config = dict(
    num_hidden_layers=12,
    hidden_size=192,
    num_attention_heads=6,
    num_key_value_heads=6,
    head_dim=32,
    intermediate_size=768,
    vocab_size=3491,
    hidden_act='swiglu',
    norm='rmsnorm',
    norm_place='pre',
    norm_eps=1e-06,
    positions='rope',
    rope_theta=10000.0,
    rope_fraction=1.0,
    qk_norm=False,
    attn_scale=0.177,
    bias='none',
    tie_word_embeddings=False,
    parallel_block=False,
    init='normal',
    init_std_qkv=0.0456,
    init_std_o=0.0,
    init_std_up=0.0456,
    init_std_down=0.0,
    optimizer='soap_variant',
    learning_rate=0.00557,
    lr_mult_up=1.2,
    beta1=0.95,
    beta2=0.99,
    lr_head=0.0115,
    warmup_steps=200,
    schedule='wsd',
    decay_fraction=0.77,
    decay_shape='linear',
    final_lr_fraction=0.0,
    batch_tokens=131072,
    max_seq_len=256,
    doc_mask=True,
    train_tokens=551600000,
    max_steps=4209,
    dataset='wikipedia_en',
)
Each number is 50 + 12 x the weight over its row's rms, rounded and kept within 0 to 99. Layers, rows and columns count from 0. The size before them is the row's rms in percent of the matrix's.

# down: layer 9 MLP down (transposed), 768x192, rms 0.108, rows 514-518, columns 0-95
# gate: layer 9 MLP gate, 768x192, rms 0.138, rows 515-519, columns 0-95
# up: layer 9 MLP up, 768x192, rms 0.142, rows 515-518, columns 0-95
down514 102:65 63 52 58 52 57 56 53 51 36 50 54 67 38 38 41 50 64 54 55 37 46 58 39 55 44 46 74 55 38 56 37 51 52 47 54 49 35 25 41 60 28 51 61 29 62 52 28 52 31 57 56 68 58 31 49 55 46 52 32 40 59 37 44 59 56 53 52 58 32 65 43 67 60 60 41 40 59 63 29 57 51 77 55 54 42 52 45 37 89 59 24 54 56 26 47
gate515 098:43 29 51 53 50 39 40 33 43 48 43 62 47 68 51 59 49 54 60 30 41 48 51 45 42 69 76 54 56 32 49 60 54 39 61 60 54 55 43 38 51 29 56 57 43 39 63 59 75 32 38 50 46 62 67 43 24 53 38 47 39 32 29 53 42 49 44 56 64 33 35 56 64 62 57 38 71 53 56 36 37 44 37 40 68 44 60 39 71 76 46 41 47 57 35 57
up515 093:59 47 52 58 60 31 18 25 50 71 46 19 60 41 27 53 53 55 47 68 49 44 49 74 63 51 33 42 50 54 59 55 56 68 54 73 48 46 40 35 47 57 48 38 54 60 48 53 43 58 77 43 45 52 68 63 44 36 51 70 47 20 44 65 54 36 81 50 52 53 41 38 49 56 40 53 69 65 38 66 63 38 47 50 42 55 47 40 54 52 50 54 40 56 45 42
down515 099:54 26 45 57 46 46 50 60 70 62 41 36 65 33 63 35 45 34 59 43 40 87 60 70 73 60 39 53 26 42 55 39 46 45 23 66 43 43 51 43 57 20 47 62 63 43 39 59 52 57 29 48 35 56 47 35 45 54 46 36 21 50 47 35 45 40 65 46 50 40 48 52 39 46 41 34 48 64 52 50 34 68 57 69 39 49 55 52 56 43 54 68 51 37 41 47
gate516 103:63 52 55 41 61 41 29 55 30 37 67 27 47 62 64 43 49 56 38 34 57 37 31 22 44 46 39 54 45 56 49 44 48 63 50 47 43 59 36 79 36 40 29 64 43 57 50 45 66 41 48 74 21 71 52 58 78 55 27 46 58 54 34 56 47 28 68 37 38 42 42 51 46 41 52 17 46 52 54 49 39 51 59 33 49 52 51 63 46 42 69 45 68 41 78 38
up516 104:54 58 62 70 67 44 49 49 41 47 24 39 49 44 41 55 50 31 60 59 43 64 40 50 50 66 63 43 32 53 44 39 38 57 44 40 34 52 56 58 54 71 51 32 38 54 54 19 33 52 51 54 31 63 55 51 40 32 52 46 56 54 56 40 62 55 58 37 47 60 47 54 68 35 52 36 75 28 35 48 70 62 39 50 57 34 46 49 38 44 73 56 60 30 36 43
down516 103:44 71 75 66 42 46 41 44 44 47 70 46 50 34 47 33 60 71 56 48 54 59 76 59 74 58 38 50 45 54 34 38 66 51 51 51 53 53 46 51 55 20 21 46 63 46 42 20 61 39 62 60 25 65 45 14 41 61 33 46 60 52 58 54 65 48 47 38 43 60 58 45 35 74 51 56 28 48 43 39 56 50 59 48 50 54 51 45 45 55 51 45 78 41 39 55
gate517 101:38 46 72 36 45 58 31 49 61 44 54 51 49 48 42 44 50 69 55 19 53 59 51 52 65 43 37 50 51 26 36 55 57 57 48 50 52 45 44 50 48 59 64 48 50 55 48 62 32 43 61 37 63 41 62 37 35 40 51 33 57 65 67 48 48 72 56 33 63 38 63 55 16 42 68 53 61 58 49 36 30 49 43 47 63 39 48 58 51 45 57 50 61 68 68 49
up517 101:49 52 56 37 41 70 53 49 72 20 54 41 46 64 84 66 18 66 80 39 35 53 58 63 45 56 73 71 47 51 64 35 73 41 42 37 43 46 42 63 43 39 48 40 61 52 31 68 45 52 64 63 68 52 43 51 47 24 41 66 44 33 44 49 64 58 35 58 46 45 38 58 57 39 33 45 70 21 48 50 64 51 43 53 55 56 53 66 53 42 39 46 44 34 53 45
down517 100:41 56 50 51 25 60 36 47 50 54 55 50 49 48 43 50 57 35 32 30 37 59 72 72 18 55 45 65 38 66 45 46 50 38 56 31 51 71 24 58 62 36 39 47 56 52 25 44 65 46 46 65 52 44 46 36 53 52 38 41 47 45 48 37 56 52 44 50 32 48 34 56 46 43 71 48 62 48 38 28 61 41 79 34 44 72 50 36 48 64 45 56 41 63 46 71
gate518 101:50 50 47 42 43 44 40 37 61 43 59 46 68 47 44 51 43 49 46 48 50 53 43 51 51 47 56 38 52 58 59 19 60 41 50 40 36 56 33 54 46 64 62 55 49 49 48 29 76 57 51 69 88 46 46 45 59 35 55 70 43 65 36 53 34 50 53 55 53 50 55 57 43 45 56 49 56 52 40 34 46 57 59 60 36 55 28 63 30 67 53 59 63 64 64 47
up518 096:44 51 47 58 51 59 54 54 54 52 45 50 65 79 62 54 65 52 50 38 51 73 83 42 62 41 31 32 31 52 44 46 60 35 66 43 51 45 46 46 32 40 53 37 54 50 49 64 74 45 63 29 53 75 80 41 46 58 61 43 38 33 68 28 51 48 56 59 35 45 41 64 57 58 60 44 51 52 41 58 37 40 54 38 63 55 52 27 25 47 48 30 34 52 41 45
down518 094:62 47 44 48 45 61 54 43 52 67 47 40 52 76 72 66 57 32 51 54 56 40 55 47 53 57 55 49 60 45 45 41 40 50 43 48 64 45 31 53 38 00 45 41 57 36 38 42 41 37 38 61 69 53 56 47 47 44 40 51 35 52 43 27 31 52 27 67 40 66 51 38 39 49 78 49 44 35 46 58 63 40 71 53 51 48 57 53 45 57 39 48 45 51 57 57
gate519 095:44 68 68 56 53 56 39 35 77 52 49 59 60 41 21 29 55 57 35 38 44 53 68 42 58 46 54 42 48 44 43 55 57 60 42 57 67 19 62 38 71 71 44 52 40 55 64 46 64 61 53 47 24 47 26 47 52 40 54 51 38 48 47 58 60 45 33 52 40 59 43 58 53 54 36 74 59 55 39 32 35 63 52 53 60 57 76 58 35 76 47 61 55 57 69 51